From a checkpoint of a small transformer trained on Wikipedia.
Architecture: LayerNorm before each block, learned positions, no biases in attention or MLP, tied embeddings, capped logits.
Training: a variant of Adam for these matrices, 490M tokens, 7474 steps.
Each number is 128 + 32 x the weight over the matrix's rms, rounded and kept within 0 to 255. Layers, rows and columns count from 0.

# layer 5 MLP up, 2048x256, rms 0.0441, rows 1972-2024, columns 192-255
[[139 115 159 150  83 140  52 104 112 127 139 135 201 141  71 173 116 175 152 128 113 141 108 128 165 140 115 111 162 113 167 104 134 114  94 109 179 122 122 122 144 130 172 105 168  34 112 142 140 132 126 130 140 123 133 128 157 111 155 127 108 103 143 111]
 [129 159 151 201 180 177  73 129 115 131 160 172 181  89 197 148 179  78 136 134 135 163 127  99 113 173 112 105  66 110 107 137 154 122 168 103 122  68  98 106 110 108 120 177 117 100 114 117 155 148 182 159 143 191  80 133  74 139 107 134 159 164  97 144]
 [117 155 134 133  92 152  86  88 128 160 146 150 131  94  72 119 123 138 122 126 105  98 128 108 179  67  92 167  79 124  79 101 137 130 127 166  89 125 172 196 138 111 134 165 149 114 113 106 154 129 203 129  97  99 125 104 125 155 105  89 139 187 138 144]
 [122 104 120 163 174 152 126  95 164 112 163 132  98  94 155 189 129 105  98 148 180 117  84 146 104 156 101 108  43  80 113 125 141  80  98  83  85 126 141 155  95 141 151 119 149  58 103 173 200 144 158 132 118 163 159 129 114 182  85 114 148 148 124  45]
 [152 117 128 164  88 112 113  76 159 185 134  79 148 113 142 109  86 132 117 152 132 126 159  94 133 121 100 126 121 126 150 115 100 173 131 137 125 180  94 144 145  81 114 100 116 149 159 163 132 142 163 108 199 159 191 187 128 148 116 203 133 148 137 124]
 [115 121  65 121  49 108 119 216 117 208 143 100 196 137 134 149 124 108 159 136 120 162 130 126 153 116 134  99  71  73  93 181 134 181 148 141 213 103  52 134  92 109 143 171 110 159 101 136 131 101 167 164 161 174 145 136 184 150 126 105  71 141 111 158]
 [111 142 105 154 138  72 130 138 119 137 179 169 109  80 138 133 160 154  93 144 154 124 121 133 145 147 165 144 133 138 123 103 154 152  98 107 102 144 139 143  69 202 123 110  89 117 106 142 140 155 128 120 133 143 132 106 112 115 139 106  68 110 180 181]
 [124  96 155 135 139 149 140 172 134 167 120 133 150 180 147 137  99 159  79 104 158 107 160 101 139 105 105 177 151 110 125 117  99 171 129 151 109  79  49 123  88 162 122 155  55 140 169 190 146 124 160 128 144 158 109 161 143  97 121 176 149 126 131 161]
 [ 92 114  84 157 120 159 127 183  87 162 145 141 165 124 138 132 146 147 121 124 130  84 137 110 154 137 117 130  78 142 148 100 150 117 168 175 133 117 132  69 144 163 171 184  78  73 110 137 255 116 139 138 127 127  95 113 122 114  84 159 104 114 181 144]
 [110 157 175 141  27 159 100 124 135 114  90 199 110 128 135 110 147 112  57 122 134 167  98 131 107 127 113 100  90 100 193 131 131 135 199 130 178  73 107 118 118   1  78 119 125  98 124 110 119 136 143  42 102 122 131 106 108 125 104 127 138  92 176 125]
 [171 108  97 138 117 111 203 107 129 101 168 151 133 133 110 118 178 115 113 104 114 170 142 162 117 115 185  94 168  95 172 165 132 173 128 164 142 121  95 135  90 108 144 121 168 154 139 155 120  84 169 137 164 134 179  80 119 153 146 163  91 126 171 175]
 [ 79 116 146 174 112  70 110 152 122 174 124 160 120 125 162 127 117 105  96 122 113  79 177 121 183 158 119  91  38 112  95 106 142 206 107 139 114 197 141 133 109 110  75 140 145  88  86 102 135  87 163 129 152 120 180  97 133 142 107  79 101 125 159 111]
 [124  60 119 151 127 151 126 123 154 120  85 152 122 101 124 144 129  98 129 116 179  99 152 113 130  96 117 148 113  60 176  89 112 145 111  92 153 149 110 134 116  85 195  97 169 110 127  96 148 126 126 108 188 133 141 103  96 162 154 113 124 133 113  74]
 [122 151  85 134 183 142 164 146 178 114 139 147 147  88 117  92  69 144 116 161 142 146 188  76 110 138 200  95 104 173  64 146 102 104 140 148 130 126 117 110 156 101 150  96 110 147 125 106  61 130 177 136 195 162  98 101 131 215  98  51 114 148 121  83]
 [ 87  71 138 125  44 137  91 158 140 139 107 108 104 116 137  98  78  99 135  95  91 121 113  72 148 184 132  71  53 174  97  66 203 144 174 138 122 158  67  94 142 125  98 125  71  98 129  91 146 165 202 118 127  96 155 107 121 133  96 101 162 162 105  98]
 [ 96  38 134 152  94 156 141 159 135 101 143 129 179 175 107 153 112 103 106 145 137 180  70 135  88 103 161 116 140  93 156 178 152 110 134 179 127  36 148  90 172 133  78 154 111 107 134 130 108 121 142 135 167 150 171  84 105 131 116 129 125 137 112 109]
 [127 115 115 173 128 143  81 110 122 184 105 120 186 170 112 138 151  67 149 139 136 190 116  96 147 135 181 105  81 122 120 124  92 105  96 131 144 132 179  76 131 137 148 181 132 112 156 104 119 188 141 179 163 188 168  94 147 132 165 166  95 171  74 141]
 [140 172  56 199 109  99 133 101 133 146  79 130 143 102 127 102 158  90 120 109 118 129 241  90 184 186 110 142 134 140 143 120 125 100 117 171 137 129  95 134  65 123 112 192 124 125 153 141 214 135 125 121 120 144 114 118 106  99 145  85 119 131 196 177]
 [ 63  88 115 144 132 138 127 119 115 129 152 150 155 113 140 134 144  75 117 109 194 158 106 151 108 125 102 148 187 171 128  98 158 161 180 161 126 118 132 101 117 123  89 166 115 163 142 141 107 161 134 126 124  98 111 136  87 119  82 137 164 108 105 112]
 [128 114 167 152 141 183 154 135 152 136 143 156 118  92 121  90 161 117 114  56  54 165 126 103 119  67 152 104 118 118 123 122 155 146 124 106 156 126 119 163  69 166 109 105  87 129 143 118 196 125 159 122 127 125 134  82 102 129 135 133 144 160 142 146]
 [120 109  42 121  73 140 110 164 109  93 202 161 204 151  86  96 146 157 115 140 153 147 109  78 116 108 139 129  67 165 166  72 144 134 152 161  99 113 134 104  93 161 124 145 123 107 128  66 199 127 182  31 156  99 189  91 100 171 130 140 100 174  96  91]
 [146 100 116 142 119 138 141 112 115 118 178 135  87 119 133 129 112 140  93 166  68 106 135 107 165 165 148 134  99 148 159 114 113 122  87 103 101 180 150 165 152 114 129 133 120 132 139 139 143 140 115  90 159 178  49 147 146  74 150 117 122  35  92 135]
 [109 125 184 131  82 146 101 109 136 158  89 169 122 133  70 150  92  36 105 106  88 139  97 148 119 102 130 139 146 131 144  95 106 124 114 144 219  92 149 101 128  84 169 148 107  58  97 107 155  61 151 107 155 171 160  83 107 140 176 205 146  98 124 160]
 [157  81 123 166 120  88 124  52 119 169 125 188 116  70 116 103 162 126  72  87 145  87 126 167 153 147 208 129 111  83 111 156 171 183 100 125 161 128 131 230 146 147 100 172 166  79 124 112 113 130 137 123  90 126  96 113 130 140 173 114  84  83 138 115]
 [114 107 113 181 170  93  98 168 136 195 132 152  94  77  94 142 136 137 152 149 130 150 136 159 121 102 113 139 106 193 164  78 141 137 145 219 131 121 135 134 109 145  73 116 112 107 181 150 169 156 174  77 130 132 121 120 139  72 159 126  93 117 130 127]
 [105 155 136 199 154 147 123  47 135 136 122 188 146 139 157 140 134  85 122 170 172 137 109  95 100 150 135 105 124 139  97 121 167 166 122 183 151  73 160  99 130 166 150  67  68  72 108 103 144 114 134 110 122 139 135  76  26 123 133 131  89  90 238 150]
 [148 176 133 161  68 125 163  63 178 155 116  69 117  60 170 102 125 163  82 132 189  93 159 155 133 183 111 130 130 120 164 217 100 136 136 111 171 114  77 133  97 134 143  79 206 135 183 130 176 128 170 187 122 137 160 151 133 210 119 149 131 186 117 111]
 [176 120 150 192 126 187  67 143 148 161  91 146 173 149 150 140 159 121 128 142 189 169 101 147 143  67 134 128 150 141 141 117 168 131 122  94  65  91 155 118 133 114 119 120 113 170 157 160 128  87 162 145 138 145  90 114 125 131 129 118 143 109 175 142]
 [165 140 145 131 195 105 128  85 183 141 161 119 143 198 181 176 106 174 152 103 124 138 158 136 110  95  98 141  80 131 155 135 208 125 133 125 119  82  41 155 109 126 160 165 138  92 104  53 167 160 153 160 157 147 201 139 172 128 121 143 172 168 150 113]
 [ 96 146 144 161 152 125 118 170 102 205 140 168 133  73 167 124 160 145 121 146 129 107 152  70 116 133 135 118 129 144 134 104 132 152 166 115 136 137  66  79  74 163 143 152  99 131  81  61 131  89 140 126 149 141 137 103 176 138 118  83 138 115 178 137]
 [147 125 123 110 116  72 147  58 129 171 121 106  68 180 108 154 129 119 103  96 118 115 122 106 186 118 126 156 191 132 120  88 169 132 138 139 183  92 151 109 130 136 131 126 103  84 119 155 111 150 114 114 182  89 153 130 138 153 145 146  80  86  98 118]
 [141 135 154 179 135  75 136 116 103 180 131 123 161 110 133 167 115 107 108  87 136 115 143 107 134 143 139 185 119 163 103  79 155 113 159 183 164 127 164  82  54 101 122 190 141 156 165  93 149 123 154  40 138 130 146 134 166 153 163  91 189 140 155 149]
 [102 118  71  94 140 100 149 133 135 123 156  87 111 131 114 131 151 132 161  96  69 139 112  61 110  61 117 151 158  88 131  78 134 152 139 145 180  59  79 160 123 133 164 126 137  88  83 117 117 134 128 118 155 117 132 172  74 120 107 162 121 152 173 168]
 [119 101 150 165 173  91 115 119 146 146 158 139 143 150 150 167 143 117 133 109 152 103 125 104 131 134 130 122 151 128 173  72 150 132  78  87 100 142 147 111 140 110 133 146 128 101 174 164 161 107 105 159 116  98  87 133 126 122 141 112 110  80 140 112]
 [ 87 118  83 170 175 131  39 138 130 159 163 117 111 163 156 187 129 138  89 143 228  90 189 126 150 130 121 141 135 118 142  78 163  82 108 180  97 165 100 124 163 151  63 169 109  48 170 128 140 136 139  86 153 165  97 157 157 100 169 167 211 177  75 161]
 [123 123  90 137 152 112 103  78 160 126 124 113 144  80 108 142  91 212 113 112 153 154 146 140 125  89 147 139 187  46 157 161 101 199 168 147 123 117 120 150 100 162 116 159 144  88 115  99 129 160 156 138  91 140 160 127 124 149 135 180 103  92 173 191]
 [138  98 132  95  88  87 103 144 128 148 140  61 141  90 136 129 129  38 163 135 114 128 107  88  92 130 138 132 150  83 138 137 155 108 127 112  98  91 126 125 116 118 135 132 170 101 112 179 164 153 115  74 152 159 115 140 109 127  81 156 161 149 124 132]
 [ 76 142 145 177 145 124 122 168 102 164 121 108 164 180  90 161  58 160 136 108  84 174 112 162 127 128 170 119  97 148 125 107 144 119 154  85 113 130  99 107 122 148  86 155 115  89 142 125 140 157 137  68 145 133  79  75 100 134  80 166  96 123 150 143]
 [101 143 153 148 142 168 184 110 102 136 195 165 108  90 133 147 204 145  63 108 140 140  89  92 153 111 196  96 116 180 134 114 167 184 137  96 180  98 104  88 160 169 122 126 111  92 120 121  85 127 146  84 163 122 159  74  91 152 101 122  94 102 177 175]
 [101 138  94  83 119  71 180 193 156 133 188 147 104 140 161  97 187 103  87 103  99 192 116 110 126 149  98  71 125 163  82 112 152 118 124 133 122 156 113 104 131 148 110  92 158 148 156  81 128 155 115 153 141 168 136 103 145 174 114 148  30 113 120 136]
 [ 89 109 139  98 166  91 118 163 151 116  87 121 199  79 158 140 123  95  99 145 122 133  53 166 145  58 169 174  99 167 187 159  83 135 124 166  89 150 154  44 111 140  83 113 105 149  85 157 167 139 133  93 203 157  85 109 131  70 159 163 134 158 102 164]
 [146 107 162 126  86 165 133 159 142 152 142 138 129 165 142 156  95 153 103 102 127 144 127 150 168 161 133 146 118 175 119 149 149 125 171 179 131  82 115 101 117 144 109  88  58 106 100 124 117 108 152  84 125 133 160 154 116 135 126  99 136 111  78 136]
 [117 109 107 187 143 132 157 116  84 114 202 126 175 126 107  63 145  96 175 104 177 132 162  95 181 130 114 134 143 129 181 135 121 154 119 126 103 167 108 181  84 169 161 117 153 103 140 134 166  99 184 144  79 126 149 156 119 111 116 107  76 122 124 138]
 [158 155 137 138  75 115 117 204 198 128 130  86 189 101 166 176 112 138 112 135 166 136 167 111  93 150 139  93 129 147  83 124 107 149 184 110 149 147 211 136 154  59  79 169 126 143  87 151 139 162 188 111 136 135  81  97 116  98 127  35 118 168 129 159]
 [124  78 104 185 131 109 111  49 143 151 215 113 125 154 188 151 124 147  89 162 167 110 116  57 155 100 143 116 104  70 139 147  73 138 123 143 111 133 155 137 147 148 131  99  97 154 108 124 101 138 166 104 132 164 183 107 171 180 118 126 112  79 136 117]
 [164 133 136  78  76 102 134  92 193 169 180  96 210 119 148 193 154 111 135 157 111 186 137  92 159 105 171 107 156 151 112 102 125  90 128 158 111 109 108 144 124 153  93 139 102 128 121 137 131  68 125  91 174 117 133  71 138 153 108 110 168 101 106 133]
 [ 98 129 131 165 116 128 152 106 121  79 197 155 148 150 210 109 137  76 114 112 115 103  77 176 132 135 135 116 122  69 136 185 131 144 103  57 162 103 116  90 139 159 127 196 157 123 127 118 131 125 131 168 123 121 173 139 109 142 155 123 120 150 104 128]
 [ 91 136 147 124 134 107 144 182 187 143 116  95 172 107 159 176  99 101 136 112 168 137 129  98 122 130 113 138  96 148 111  91 184 177  90 109  87 108 105  82 116 119 108 121  84  62  64 155 136 204  80 151 172 120 171  48  77 127 111 174 135  86  86 120]
 [107 159 147  91 133 142 138 110 150 123 148 166  76  83 178 141 112 130 132 113 106 225 144 179 150 141 151 170 136 127 173 154 166 101  86  96 191 135  91 189  84  88 151 100 145  82 112  99 112  84 159  94 164 176 152  48  79 131 146 139 117  96 123 132]
 [ 90  73 159 142  71 158 139  94 126 119 118 118 142 111 112 153  91 101 139 126 127 172  95 122  86 136 156 110 115  65 139  66 112 188 110 157 109 126 105 136 174 149 138 116 118 140 107  99 103  96 127 113 152 115 131 143 109 104 154 156 127 156 137 134]
 [ 65 128 130 114 147 143 139 144 118 153 102 156 138 150 115  79 114  91  83 129  86 102 193 128 155 114 139  67 108 101 113 122 141 146 143 163 131 185 123 166  59  97 149  63 171 170 132  78 108 108 125 127 129 136 146 139  85 135 196 123 128 178 146 122]
 [216 152  58  79  42 133 102 126 128 140 111 108 204 136 129 102 151 111 115  74 122 111 140 128 118 158 127 103 107 105 158 120 147 163 143 169 147 163  80 129 128 105  95 164 134 104 122 116 155 146 125  96 132 171 171 105 156 143  97 182 102 148 112 146]
 [136 156 170 139 146 153 100 103 156  81 174  83  68  69 150 105 106  84  78 127 159 118 221 125 105  94 142 141 151 136 103  95 163 129 155 182  69  81 143 159 120 125 124 106 100 120 147 156 153 123 195 135 184 115 131 119 137 158 106 171  76 142 128 155]]
# layer 5 MLP down (transposed), 2048x256, rms 0.0383, rows 1972-2023, columns 192-255
[[125 141 115 148 136 115 188 101 112 124 138 138  62 141 146 126 162  91 129 128 125 133 117 122 182 109 113  99 147  61  46 148  30  93 141 123 106 145 125 128 114 117  79 151 135 177 157  99 172 165 146 159  91 166 129 148 123 117  88 137 110 142  76 157]
 [138  68 149 111 118 170 158 156 122 112  86 165  96 114 128 125 127 124 141  95 141 111  83 170 136 121 132 138 122 175 128 113 119 122 118 126 130 176 107 147  90 129 128 107 110 142 142 108 116 120 114 117 145 138 174 142 142 181  75 237 112 136 148 111]
 [129 170 116 128 167 120 168 124 126  72  77 144 113 133 162 140 123 160  94 132 160  96 124  86 153 146 174 130 151  49 162 205 125 142 136  94  96 103  40 116  83  81 106  77 139 131 152 163 136 121  63 152 172 135 103 169  92 202  96 177 122 155 133 116]
 [137 158 146 169  98 129  88 129  68 142 142 103 110 182 175 160 102 193 188 100  38 174 101 116 114 124  71 129 120 154 108 172 167 144 116 125 148 149 114 131 128 137 106 149 149  95 115 156 130  71 156 109 137 132 154 190  68 168 172 125 102 126  88 131]
 [ 87 109  79 131 116 161 164 118 168 127 138 128 149 108 158 152 141 104 111 122 141  94 129 116  91 127  98 148  79 135 143 165 103 132 131 153 160 127  88 102 128 144 167 131 115  90 105 117 107 112 148 165 116  98  93 108 127 125 141 128 102 149  93 100]
 [104 123 154 159  51 119  88 105 170 159 108 133  76 117 217 150 116 211 128  95  75  99 147  75 173 148 151 181 117  91  75 157 147 137 117 133 126 147 179 114  70 145 196 124 117 159 162 119 119 112 164 199 121 110 167 122 100  83 120 141 154 127 112 163]
 [115 145 146 100 119 143  87 144 171 212 102  86 138 143  78 102  79 109 143  91 160 135 149 114 131  78 128 110 119 130 133 165 142 151  96  71  95 155 136  89 119 153 144 128 119 102 102 121  94 151  98 156 129 128 186 169 134 174 162 117 189 136 106 121]
 [152 120 131 146 172 124 124 111 113 138 104 127 129 185 104 120 145 136 141 102  84 117 114 123 131 140 121  88 188 124 136 138 114 142 153 115 109 139 135 118 114 108 146 126 124 179 122 134 135 159 129 137  73 129 127  93 119 127 100 135 137 165 141 159]
 [180 162 123 172 140 111 104 102 212 100 145 119 194 113 106 123  94 100 186 150 139 100 150 105 138 148 122 105 145 121 150 113 132 119  50 137 200 137 177 111 106  91 163 120 124 126 119 136 119 117 158  84 110 138 181 167  82 133  97 129 110  91 124 118]
 [133 176 101 103 163  79 178 101 156 131 178  78 118 133 158 119 115 191  94 162 132 113  77 152 128 133 134 131 110 102  82 172 133 161 102 106  63 142  90 125 179 130 148 150 142 122 102  92 143 158 112 203 131 127  71  72 176 130 174 135 205 149 133 106]
 [130 153 115 172 141 136  56 112 174 127 138 159 144  70  95 154  97 139 140 129 137 134 115 137  82 107  89 168 153 136 173 116 145 155 119 147 127 118 155 119 138  80 171  73  94  73  36 128 136 138 115 163 138 199 183 120 109 121 138 191 113  81 134 143]
 [128 130 100  80 106 164 109 121 159  96 112 149 168  84 118 136 156 153 129  84  85 147 116 172  67  97  79 134  97 162  75  60 114 149 122  76 134 103 126 216  90 174 141  52  85 150 130 174  54 129 127 124 104 176  83  98 111 124 104 123 147  93 106 123]
 [ 61 181 151 153 116  89 135 107 145 145 126 177 189 125 133  91 108 158 108 105 144 140  88 157 146 167 195 125 119 181 103 130  90 115 124 157 168  74 122 162 127 176  73 185  94 122 107 154  93 158 130 158  65 137  66 128 116 136 177 143 133 161 104 111]
 [ 95  82 160 173 152 179 128 149 138 119  66  83 149 149 122 107  70  79  92 105  94 106  58 148 112 122  72 173 134 136 167 124 113 157 104 130 201 125 218 156 115  96 125 122 177 109 143 129 203 138 104 154  66  45 122  67 163 184 137 192 130 116 116 127]
 [144 105  98 106 114 144  80 131 134 138 112 121 207 127  87 149 198 144 143 123 166 203  74 168 127 110  85 125 133 122 144 117  72 158 153 139 202 131 141 197 110 179 215 121 121 222 142 206 119 102  95 180 120 188 156 140 159 143  32  74  98 129 114 151]
 [151 163 124 134 138 117 123  87 161 177 128  90 170 152  84 115 174 174 133 139 156 112  93  93 146 129 130 122  83 158 149 113 109 139 113 118 125 182 135 102 116 129 179 106 139 117 103 142 140  95 119 148  48 128 114 194 165 112  91  68 123 105 141 127]
 [ 88 110 147 135 106  70 126 132 102 106 114 158 122 117  98 123 200 117 116 145 103 131  54 125  83 139 157 138 165 134 111 150  79 161 139 132 130 146 171 189 170 111  79  89 139 196 171 147 113 114 128 134 139 124 135  70 154 111  93 120 130  60 123 171]
 [129  89 130  96  78 125 152 115 136 129 212 100 134 117  54 157 102  98  84 147 135 119  88 177 122  85 124 175  75 139  79  89  46 100  60  83 107 108 135 152 141 128 143 157 145 139 156 180 116 178 103  81 164 117 146 123 176 101 166 171 124 145 121  73]
 [180 187 110 106 120 109 150 156 169  82 175 133 124 119 130 131 108 112 197 171 131  71 180  94 138 111  93 132 131 114 197  72  91 140 151 106  96 139 133 165  92 164 185 126 120 150 119 131 162 108 133 162 100 193 149 115 147  83 144 113 182 119 148 179]
 [128  78 153  88 112  77 121 123 143 124 121 143 158 140 143 152  81 131 157 115 176 153 166 144 102 146 104 102 157 139  49 101  94  80 138 147  94 153 108  91 153 168 134 128 137 119  84 169 129 140 112 166 112 148  74 157 142  94 167 117 108 142 161 142]
 [129 127 122  38 138 120  98  95  75 116 135  69 101 126  83 185 102 144 133 142 199  67 148  78 138 118 150 185 149  61 115 131 130 170  89  58 202  73 150 153 149  76 131 136 140 154 130 102 101 142 125 113 136 190 131 134 155 176 182 113  82 107 137 110]
 [174 127 111 144 178  90 144 101 118  84 114 143 164 141 120 119 123 123  99 108 156 142 129 125 127 132 123  95 167 160 123 150 101 141 136 120 119  92  58 120 103 134 134  69 139 124 143 123 132 170 141 144 135 121 163 131 104 124 120 151 147 187 181 104]
 [141 101  77 103 141 142  87 121 138 114 116 125  81 163  85 125  77 132 153 120 141 139 122 155 119 139 125 163 137 113  69 120 131  76 154  98 140 119 109  75 113  85 136 141 122 136 106 167 139  58 126 111 150 117 101  60  95 135 140 126 123 123 116 117]
 [108 155  89 113 142 140 141 147 159  78 141 100  90 131 157 123  99 111 155 164 104 124 165 118 132 127  96 122 130  62 146 165 125 116 155 117  99  77 122 154 173 115 131 131  90 176 129 110  81 130 187 166 173 113 115 147 105 205  43 115 126 141 104 165]
 [ 98 164  72 117  66  97 139 160 110  80 104 103 137  72 117 160  98 138 145  90 157 121 156  32  88 146 181 137  79 167 115 117  63 128 118 122 139 115 147  98 133 143 118 153 159 120 102 158 173  76  64 147 133  95 122  99  83 152 115 133 173 149  91 141]
 [119 153  77 184 107 101 170 158 159 108 179 116 167 147  62 109 147 100 151 138 103 105 120 146 146  77 193  93  70 115 111 136  98  84 149 183 134 111 150 152 113 105  68 128 114 115 142 154 114 123 110 125  75 130  89 138  92 186 153 146 151 136 127 198]
 [139 108 146 145 138 114  77 143  81 180 103  93  82 128 132 136 143 113 170 163 132  77  95 147 102 138 136 127 110 120 107 109 179 110 149 165 130 129 156 198 133  90 186 122 140 106  95 132 103 170 131 168 154 118 104  97 134 135 141 140 193  71 119 125]
 [ 76 139 158 155 185 110 119 175 116 136 115 133  98  99 111 156 125 133 150 137  94 131 121 152 152  85 111 126 139  83  99 110 129 101 126 167  83 103  95  87 102  84 125 156 103 190 145 151  66 140 153 120 103 115 127 179 133 137 137 131 255 148 187 136]
 [ 93 140  90 147 116  61 109 121 146 115 160 144 112 121  78 126 169  95 161 173 133 213 112  90 176 166 159 174  85 104  80 135 126 155 158 120 184 152 187 187 106 146 137 104 170 155 110 146 136  63 149  68 182 114  94 117 119  69 183 113 130 131 155 136]
 [139 110 144 134 162 192 168 108 150 102 102 119  66 142 104 104 151 152 116 102 110 185 126 191 150 124 142 167 104  48 154 162 107 146  81 153  84 138 110 136 200 146 107 120 110  84 117 185 119 141 104 111 119 137 156 126  59 176 126 152  48 168 157 154]
 [125 127 150 131 151 190 167 129  84 137 108 126 155 138 130  92 146 119 149 133 123 137  75 162 145 174 100 113  62  98 124 148 124  78 167 121 139 175  84 180 130 132 126 143 174 173 170  90 153 140 154 157 141 103 142 133 108 138 139 127 112 147 130 100]
 [104 148 103  81 103 155 140 122 151 118 149 146 118  97  93 131 126 136 133 116 127 153 134 137 136 160 151 134 143 197 127 114  72 119 128 149 109 100 147 168 169  86 129 165 137 160  78 203 124 134 105 124 115  62 143  98 106 177 146 187 119 186  95 129]
 [120 189 149 166 170 110  82 117 135 146 130 154 180 150 191 102 113 134 132 133 139  73 121 107  98 119 130 136 101  72 115 164  88 101  75 104 125 164 149 162  91 125  80 109  78 144 144 108 159 102 145 127 155 116  90 165 136 144 150 170  95 153 186  71]
 [111 195 140 114 138 178 174 131  95 105 138 107 107 133 130  93  60 153 205 131 113 152 100 142 102 135 147 175 128 117  96 139 148 129 120 135  91 142 183 216 202 168 107 129 186 125 103 144 117 163 146 104 154 161 135 122 135 199  87  83 118 167 125 110]
 [ 94 132 152 113 100 102 129 139 158 170  96 146 112 100 173 128 140 111 146 106 110  86  52  60 176 141 125 121 160  96 154 137  68 143 108 109  72 127 166 141 108 113 102 185 215 129 159 136 135 145 119 184 100  69  98  69 136 133  93 102 111 164 102 146]
 [156 116 186 116 178 113 145 120 167  86 104 204  92 173 138 101 141  71 176 171  28 172 129 159 136 151 145 139  70 115 140 190  86 117  54  82 129 123 126 131 150 173  70  73 122 114 121  84 157  96 122 130 212 161  95 108 106 172 138 111 107 161 177 171]
 [ 99  98 144  96 115 139 121 127 130  75 136  90  79  86 113 154  82 111 117 174 156 107 174 130 145 122 167 177  97 187 119 116 103 113 104 162 108 165 120 182 162 129 153 120  96 140  95 109 126 126 106 128 117 142 253  84 108 165  86  78  79 154 137  98]
 [127 145 124 105 122 117 108 142  85 102 117 112  76 141  93 132 134 141 100  92 149 125  79 155  64 155 100 135 144 141 146  84 156  91 146 134 110  98 109 140 152 162 125 118 122 120 121  82 148  91 119 132 147 145 102  97 115 103 112 117 161 121 142 102]
 [181 152 112 148 101 156  51  95 119 147 141 110 145 169 118 117 118 148 128  97 100 179 113  93 118 109 143 136 174 180 123 114 147  89 109 151 122 149 123  81 191  95 131 132 148 130 127 144 148 131 146 159 133 111 100 109  85 165 141  71 138  96 113 120]
 [113 112 149 174 132 121 109 108 150 141 167 117 145 109  88 173 113 121 115 129 135  89 163 103 137 148  61 179 161  56 119 118 142 124 156 158  83  81 130 131  86  96 189 200 139 102  46 118 109 114 151 111 111  92  71 135 134  85 132 129 175 143 149  84]
 [111 172 115 105  78  77 126 128 114 145 168  93 102 144 155  87 110 118 118 143 128 131 203  88  93  69 190 104 126 157 131  86 123 106 165  96 118 149  92 139 170  58 138 127 131 106 156  95 105 125 136 197 119  83 144  83 124 139 118 129 155 123  55 138]
 [157  89 110 213 141 128 117 125 162 164 125 161  88 112 188 146 163 103 178 128  94 122 205  89 117 124  91 143 121 153 101 124  93  97 152 134 136 151 117 130 161 140 138 170 137 145 114 131 158 101 131 127 136  84  75 113 188  88 101 132 152  76 129 169]
 [150 153 135  50  82 176 185 132 128 160 168 140 149  97 110  99 104 117 150 116 130 136 154 197 160 127 123 122 142 120 196 162 130  89  86 108  80  92 103 101 150 124 115 108  99  80  52 106 126 147 150 123 142 106  98 122 208 134 136 159 177 118  47 163]
 [107  86 102 138 177 148 122 146  90 119 102  77 119 137  67 123 159  92  30 138 146 157 133 146  69 166 146 140 147  82 173 177 145 154 149  75 161 150 184 125  58 113 157  77 162  63 171 131 152  91 129 151 140  90 160 126 118 163 119 144 108  79 126  83]
 [143 151 178  74 133 109 174 155 139 102  87 160 116 135  97 136 122  76 106 134  83 110 160 125 112 121 131 144 105 179 124 116  83 118 121 133  84 157 117 148 106 123 130 135  37 116 130 109 162 169  75  87  77 139 134 133  88  96 129 141 135 143 130  99]
 [129 134 146 123 117  96  84 156 126 153 177 140 109 147 127 111 167 204  79  97 142 129 129 118  91 165 110 139  92 131  92 170 158 150 132 170 131 144 151 149 183 121 131 134 130 126 140 138 157 144 148 145 148 142 113  80 110  52  99 161 119 118 115 145]
 [ 78 104  98 113 190 100 107 134 143 120 106 114 146  81  92 136 186 119 114 131 134 110 139  74  74 204 153 130 198 175 105  69 172  65  98 154  61 152 140 142 166 143  76  98 111 115 110 117  90 129 160  55 135 140  93 127 102 147 141  83 108 111 120 110]
 [139 123 174 102 147 168  76 129  98 140 163 163  85 157 121 111 138 145 179 126  92 102 155 173 112 144 178 176 179 147 130 146 118 115 112 122 147 143 150 115 197 210 140 147  90 131  68 133 113  64 180 115 105  82 127 149 182 100 149 105 125 157 105 126]
 [121 102 115  97 128 136 158 139 138 153 154 127 152 147  70 160 175 148  73 110 168  99  68 111 122 159  67 142 155 118 140  54 105  72  61  75  96 106 153 138 121  84 143 112  98 134 171 115  81 168 115 128  94 120 154 138 205  93 102 127 141 118 153 140]
 [ 96  71  66 139 205 154  99 129 158 131  97 109 155 159  84  64 107 125 110 150 153 125 201  37 138 102 168 112  69 128  55  69 134 104  44 113 183 137 134 144 143 132 220 140 128  99 113  82 101 101 136 151 154 153 180 136 105  94 151  97 115 113 145 156]
 [139  88 118 108 141 153 120 135 153 130 104  71 147  88 150 153  55 153 120 117 228 212 165 157 143 121 183 117  92 174  76 107 113 151 156 125 103 134 126 169 153 152 125 114 124 146  77 100 150 113 123  95 154 100  98 126 105 106 161 139 139 126 134 115]
 [130 133 155 126 183 148 137 169  62 121 135 114  91 154 122 116 151 124 135 148  60 130 137  72 122 129 114 129 113  96 110  83 111 129 146 149 140 131 136  71 128 100 131 138 108 116 109  84 154 148 161 122 112  89 177 121 115 166 119  99 146 144 122 139]]